From a checkpoint of a small transformer trained on Wikipedia: 27.1M parameters, tied embeddings.
Each number is 128 + 32 x the weight over its row's rms, rounded and kept within 0 to 255. Layers, rows and columns count from 0. The size above them is the row's rms in percent of the matrix's.

# layer 5 MLP up, 1792x448, rms 0.162, rows 252-258, columns 224-447
size [101 113  95 107 101  83  98]
[[ 88 140 158 145 129 139 176 116 128  99 118 167 181 149 118 146 177  53 147  95 106 115  81  62 125 181  81 190 165  96  63  95 153 161 138 124 123 122  97 161 121 152 109 133 138 147 148 120 130 181 109  88  71 154 196 122 111 128 144 155 102 153 145  99 143 143 132 125 183 145 107  90 206  79 135 157 150 162 157  83 122 160 125 139 150 138 133 107 152 180  96  97 119 108 159 139 160 154 119 136 142 198 134 147 121 109 142 139 142 131 161  67 119  79 126 142  87 105 106  96 133 128 179  81 106 144  96  96  78 120 104  74  88 131 101  85 133 130 123 151 107 121 165 127 106  93 137 154 147  80 140  94 168  58 122 163 137 103 121 160 131 117  96 133  74 135 152 129 115 114 113 204 157 146  98 130 112 160 157 200  80  94 129 130 139 134 147  94 170 103 111  58 112 153 136 130 160 110 145  88 140 155 107 136  87 172  59 159 144 137  79  94 142 140 136 139 145 121  53  72  50 126 134 154]
 [206  94 132 197 126 140 110  85 129  96 115 110  85 177  72  96 138 139 116 192 170 100 137 148 115 146 102 145  95 104  93 140 180 153 103 115  78 145 124 119 113 161 131 174  72 165 141 154  65 115 123 107 154 141 129  90 140 141 111 142 166 112 155 113 118  56 128 158 137 166 185 147 136 101 148 134  98 112 121 179 134  96 146 116 130 164 109 129  90 160 104 111 113 109 101 101 112 126 125 133 128 155 141 134 128 114 121 170  85 128 124 151 154 169 117 158 148 117 168 147 144 153 125 139 124 160 144 177 103 184  97  53 120 110 138 150 160 166 110 125 101 171 140 157 206 147 101 103  73  98 143  97 166 103  92 147 188 166 157 134 124 106 123 137 127  76 123 175 100 140  89 133 108 172  85  94 122  99 104 124 116 111 158 169 109 142 154 198 121 146 186 115 130 131  84  98 108 122 185 137  57 122 157  57 106 141  94  92  56 193 127 196 196 118  83 139 146  88  79 210 115  76 163 109]
 [ 91  98 187 148 146 202 109  47 152  92 107 150  71 155  93 164 140 163 122 123 182 119 131 109 175 123 155 121  86 118 113 126 118 152 142  89  83 107 114 118 108 168 128 143 151 141 195 174 160 110  95 100 125 116 107 116 135 167 111 169 139  98  62  97 107 157  96 112 137 150 177 143 126  87  83  60 110  89 120 136 107 156 109 152 126 119 116 160  96  94  87 129 126 151 140 194 153 134  96 152 161 170 106 176 128  63  65 114 152 114  73 165 141  88 150 160 158 130 164 111  59  96  78 104 123 137 129  92 114 137  83 101 115 101 136 143 150 135 149  84  60  86 126 131 169 109 130 107 128 109 114 126 126 108 127 132 108 169 191 144 163 125 129 128 143  61 153 113 130  96 160  98 189 152 110  85  94 109 113 147 117 154  75 114 136 160  67 170 152 198 109 155 157 137 108 133 103 125 152 128 177 118 175 104 161 129 198 132  78 133 113 165 106  89 167 105  83 137 104 149 132 147  11 138]
 [128  45  92 176 224  94 158 166 146  97 172  83 194 167 107  94 138 136 140 173  97 119 134 144 150  82 113 166 146 149  98 121  71  89 117  88 102  78 150 104 153  81 156 144 111 143 122 202 110 132  65 178 153 111 145 168 125  97 126 101  90 136  71 157 153 115 183 168 134  99 120 113 163 102 152 137 106 125 126 130 131 119 141 179 112 173  67 158 105 133 128 108 194 166 175 132 121 104  95 103 129 101  74 105 141 132  87 157 142 109 133 128 143  81 132 162 111 107 134 127 123 101 118  16 139 117 118 105 147  53 145 102  71 138  90 133 170 118 139 120 144 135 135 156 156 150 144 158 122 114 102 145 135 152 174 132 139 123 126 139  74 105 111 142 101 148  95  94 146 122 152 132 110 194 151 130 130 107 137 120 155 135 146 102 121 126 116 147 158 171 114 156 126  97 156 153 100 161  98  96 107 181  99 163 130 138 152 135 147 141 131 145 100 138 204  89 175 140  90 185 117 169 149 131]
 [114 132  80 122  98 155 162 115 141 139 132  96 174 117  76 136 163 114 156 108 117 130 126 118 142 134  89 125 118 163 123 156 185 119 113 116 112 173 100 150 121 107 136  26 110  64 154 142 159  61 119 123 129 184 147 148  85  89 110 124  90 137 100 175  91 141  86 153 133 122 100 137 157 142 131 126 101 154 151 128 148  92 162 154 183 105 102 172 132 160  99 120 151  69 113 101 142 141 150  72 175 172 146 141 192 133 159 107  89 162 171 113 124 109 146 173  99 164 165 159 161 121  89 172 129 188 112 113 132 149 156 144 218 152 154 131 133 131 159 125 150  78 113 109 111 145 152 168 146 206  99 159 182 102 157 127 159 129 122  84 175 110 185 110 122 129 154 120 143 113  88  84  83 150 144  95 146 132  16 125  86 139 202 113 167 132 121 105 142 115 137 150 151  80 122 101 112 165  89 115 103 129 101 163 137 132 148  97 105 118 108 152 155 167 150 146 143 107 110 183  92 114 102  70]
 [151 107 159 152 151 112  91 151 151 138 105 157 176 154 128 106 145  93 115  94 156 116  93  54 134 206 114 123 161 176 102 126 130 144  80  96  96  91 126 170 173 131 179 146  75 138 124  60  72 135  65 127 107  86 100  96  86  92 155  81 100 145 103 202 120  96  92 126 167  77 126 129 130 166 162 161 127 165 138  62 123 154 126 118 158 151 146 123 168 104 177 169 121 143  69 137 164 124 136 130  90  92 116 114 173 144 155 109 149 171 164 141 176  93  78 149 132 170  74  52  93 132  84 158 189 109 139  97 149 111  93 115 183 122 140 130  97 115 149  83 118 102 123 107 124 149 168 132 108 129  69 173 138 150 104 180 168  98  97 208 138 172 157 111 174  96 164 119 115 127  95 109  76 144  86  92 163 103 147 112  95 200 158 127 106 136 106 138 100 132 161 145 124 112 101  97 151  84 172 119 186 155 143 113 171 141 179 152 102 142 157 125  70 122 101 128 152 161 121 115 113 147 114 146]
 [129 135 114  76 155 133 163 192 170  92  81 130 131  98 129 126 125 138 169 181 159 157 111 142 149 137  95 171  75 192 134 119 215 146 123 150 129 169 135 107  96 110 156 110 133 112 145 130 127 106 151 119 134 159 123 135 150 150 102 131 155  78 107  98 190  47 123 153  67 143 136  67 120 166 141 114 119 139  93  90 154  88 134 204 177 105  87 106 107 134 156 124 155 123  97 148 129 167 130 180 136 191  91 115  97 102 123 121 130 140  94 163  94 165 135 127 117 114 135 104 114 159 104 108  80 141 128 100  96 169 136  74  84 151 118 152 134 186 112  78  82 146 191  54  57 143 138 136 163 166 156  98 146 125 209 125 164 105 127 182 159  98 184 152 144  85 185 136 116  89 126 183 118 107  93 126  71 107 106  84  97 140  83  83  97  34 148 166 176  85 132 111 131  99  82 137 100  94  92 132 102 113 100 125 135 103 177 116 112 115 167 140 107 134 142 136 135 130 126 163 158  73 156 102]]
# layer 5 MLP down (transposed), 1792x448, rms 0.143, rows 252-258, columns 224-447
size [104 122 100 114 113  88  97]
[[ 89 140 149 107  96 180 167 158  82 138 149 129 149 103 119 147 133  95  84 131 127 122 110  86 139 165 106 116 149  92 123 128  98 108 133 131 133 200 186  98 126 140 179 179 151  84 145 137 112 140 167 115 107  69  83  93 155 104 143 186 124 183 167 216 162 104 127 148 143 186 141 175 187  92  81 101  89 133 110 156 138  97 111 112 138 137 149 161 187 178 132  65 102 159 135 169 158 154 102 105 140 143 108 115 100 162 118 140 149 106 129  93 123 102  73 126 110 125 127 136 149 192 113 135 113 130 199 113 124 121 112 147 165 106 160 100 127 202 124 126 147 187 143 137  97 127 110 167 166 136 164 106 132 152 135 155 169 139 114 104 111 121  98 121 126 223 158 116 128 125  67 143 123  85  94 117 131 135 122 101 151 108 113 141 169 155 135 174  52 106   3 154 126 134  88 184 114 129  83  74 105 150  75 155 118 129 120 105 146 167  74  63 137 111  93  99 135 139 117 154  81  79 127 129]
 [111 118 117 116 151 204 114  44 155 122 124 168  48 129 119 108 163 153 155 136 137  88 161 133 139 120 181 154  13 111 154 110 152 101 119 143 151  22 100 133 163 106 151 142  91 101 147 155 122 112 107  91 144 146  81 164 171  85 151 145 172  95  96 138 128 121 126 111 116 174 122 105 114  53 163 138 136 136 101 170 149 140 148 136 151  79 118 126  45  95 162  55  88  87 176 121 192  56 152 118 165 102 139 121  73 187 108 103 149 154 131 148 112 141 112 133 108  93 167 107 100  88 113  91 153 175 125 156 112 167  52 151  99 113 182  94 137 142 167 110 126 138  98 137 142  60  76 132 103 117 148  98 161  87 133  80 115 157 107 122 118  89  94 140 152 117 122 187 100 105 157 137 117 136 187  38 119 157  64 148 120  50 151 156 126 171 166 164 158 136 142 145  74 102 134 121  54 129 127 143 164  82 153 126  91 144 165 123 121 135 104 136 178 156 142 123 122 125 130 184 122 104  66 108]
 [187 131  66  60  50 117  94  84 159  72 140  96 111 169 132 151 185 159 155  96 116  82 121 124 119 159 134  77 101 135 105 146 137 117 139 132 118  91 158  98 108  85  85 138  48 125 100 143 117 101 153 137 120 115 103 147 171 111  71 139 161 163 185 135 104 127  79  75  99 153 170  61 161 124 141 106 135 149 152 181 142 113 136  67 158 135 181 126 105 238 179 110 145 155 150 130 123 152 125 174 128 132 169 149 131 171 153 100 176  90 101 155 128 135 147 133 199  97 110 125  72 158 118 163 125 133 120 109 103 116 149 149 136 119 159 137 191 113 167 131 215 128 111 157 135 134 123  85 124 150 151 112 126 175 163 122 175 128 161  94 150  85 173 122 115 117 123 131  69 137 177  81  77 186 128 134 118 111  98 144 146  88 117 122 165 103 147 117 159 147  74 146  89 127 171 200 128  84  85 132  73  90 149  66 116 139 159 158 136 129 108 172 140  75 120 133 108 118 140 107 131 102 169  88]
 [149  90 130 104 105  56 112 122 123 133  82  82 158 160 154 141 107 126 139 166 108 129 128 146 113 139 136 135 123 132 143 105 103 139 130 170 123  80 174 142 128 141 156 107 141 158 161  99 102 139  98 133 132  43 119  84 166 150 135 116 151  90 132 145 119 124 120 128 143 149 165 122 122 129 132 117 118 176 127 104  73 114  80 125  88 115 119 121 183 139 109 224 159 107 129  92 144 100 101 178  99 115 210 134 155 158  86 111 110 139 128 108 135  78  97 171 148  48 118  74 111 124  94 144  90 147 140 107 110 134 190  63 133 162 135 182 183 101 139  86 109 124 138 117 124 197 166 149 118 119  98 130  94 148 167 132 131 125 115 139 105 148 139 125 135 115 110 104 147 132 139  80 132 217 119  80 196 139 158 129 164 111 190 117 172 100 111  76 134 128 117 155  91 160 114 193 153  90 154 123 121 140  79 128 135 128 205 171  79 123 109 144  98 133 153  83 113 105  95 156 147  97  87 173]
 [157  66  74 164 191 143 113  91 140 123 124  81  91 193 119 187 143 103 143  74 156 138 194 112 124 132 137  80 101 114 132 175 101 149  79 190 136 124 145  70 151 125 122 152 138 103 161 110 141  52  83 151  83 116 137 156 130  87  81 187 206 124 134 121 181 136 120 186 159  92 189 118  68  99 136 128 181 149 138 156  87 113 137 141 129 103 119 204 138 144 127 104 138 111 141 123 119 137 180  89 124 161 122  85 169 129 132 122 174 140  78  47 143 163  99 148 122 131 133 120 137 144 138 133 110 110 151 148 128 179 174  89 153 127 112 153 161 137  51 100 123 160 127 102 151 111 163 215 162 159  93 149 114 115 133 106 149 140 145 138 101 142 147 184 112 208 149 114 143 150 152 147 105 156 115 135 110 151 109  82 149 109 110  63 120 115  93 112 128 113  91 152 140 143 144  60 137 118  82 129 117 190 152  91 161 123 126 158 241 122 160 132 169 111 124 111 144 139 134 183 135 137 107 171]
 [137 148 136 114 145  99 148 122  97 145 130 139 130 113 134 166 181 141 120 176 104 107 139 133 155 120  53 162 186 121 153 107 147 127 134 155 160 137 190 153  80 220 105  95 127 144  91 160 153  67 158  95 122 121  76 139 162 146 141 161  58 157 118 119 151 175 122 178 161 182 118 192 167 110 156 180 145  83  98 150 158 111  52 139  91 138 152 139 115 138 112   0 169 138 152 100 164 185  99 133 139 141  70 155  75 104 151  70 157  74 100 135  97 165 165  73  99 105 130 170 126 172 192 163 131 137 144 146  78 136 150 115  98  89  99 131 169  97  91 130 133 130 114 124  68  81 145 131 116 185  94 118 142  97 145  82 105 113 134 130 139  90 137 139 147 142  90 133  95 132 147 153 119  76 170 119 147 120 137 176 124 124 104  83 209  65  86 131 117 186 159 128  79 116 155 164 143 129 134 134 159  58 129 116  77 144 107 115 153 128 154 127 100 116 123 157 185 122 131 170 124 158 164  87]
 [ 53 162  93 155 158 131 117 155 117 162 160 148 100  91 105 155 162 124 186 152 131  68 119  89 142 120 129 173 136 130 176 164  20 136  80 148 153 145 161  97 109 165 140  84 145 116 196 107 152 136 121 161  68 149  94 164  87 132 153 136 149 171 159 143  91 136 138 115 161 130 102 111 112 172 122 141  94 106 150 140 146  90 133 121 153 121 162 152 166 122 194  99 176 111 137 125 162 120 121 182  81 152  95 177 192  69 114 131 121 103 120 118 144  92 151 183 147 178 161 114 147 180 121 105  77 117 111  96 116 101  79 147 131 125  89 151 158 138  80  74 108 140 142 164 136 102 126 157 156  77 151 137  63  76 131 105  98 179 107 192 104 139  70 132 168 130 166 117 153 144 163  81 125 113 181  62 118 120  83 130 122  89 156  72 103 121 104 180 119  78 126  68 112 160 125  91 113 137 160 159 147 145  81 132 132 125 119 123 158 147 149 162 146 154 145  91 153 141 142 126 130 111 142 118]]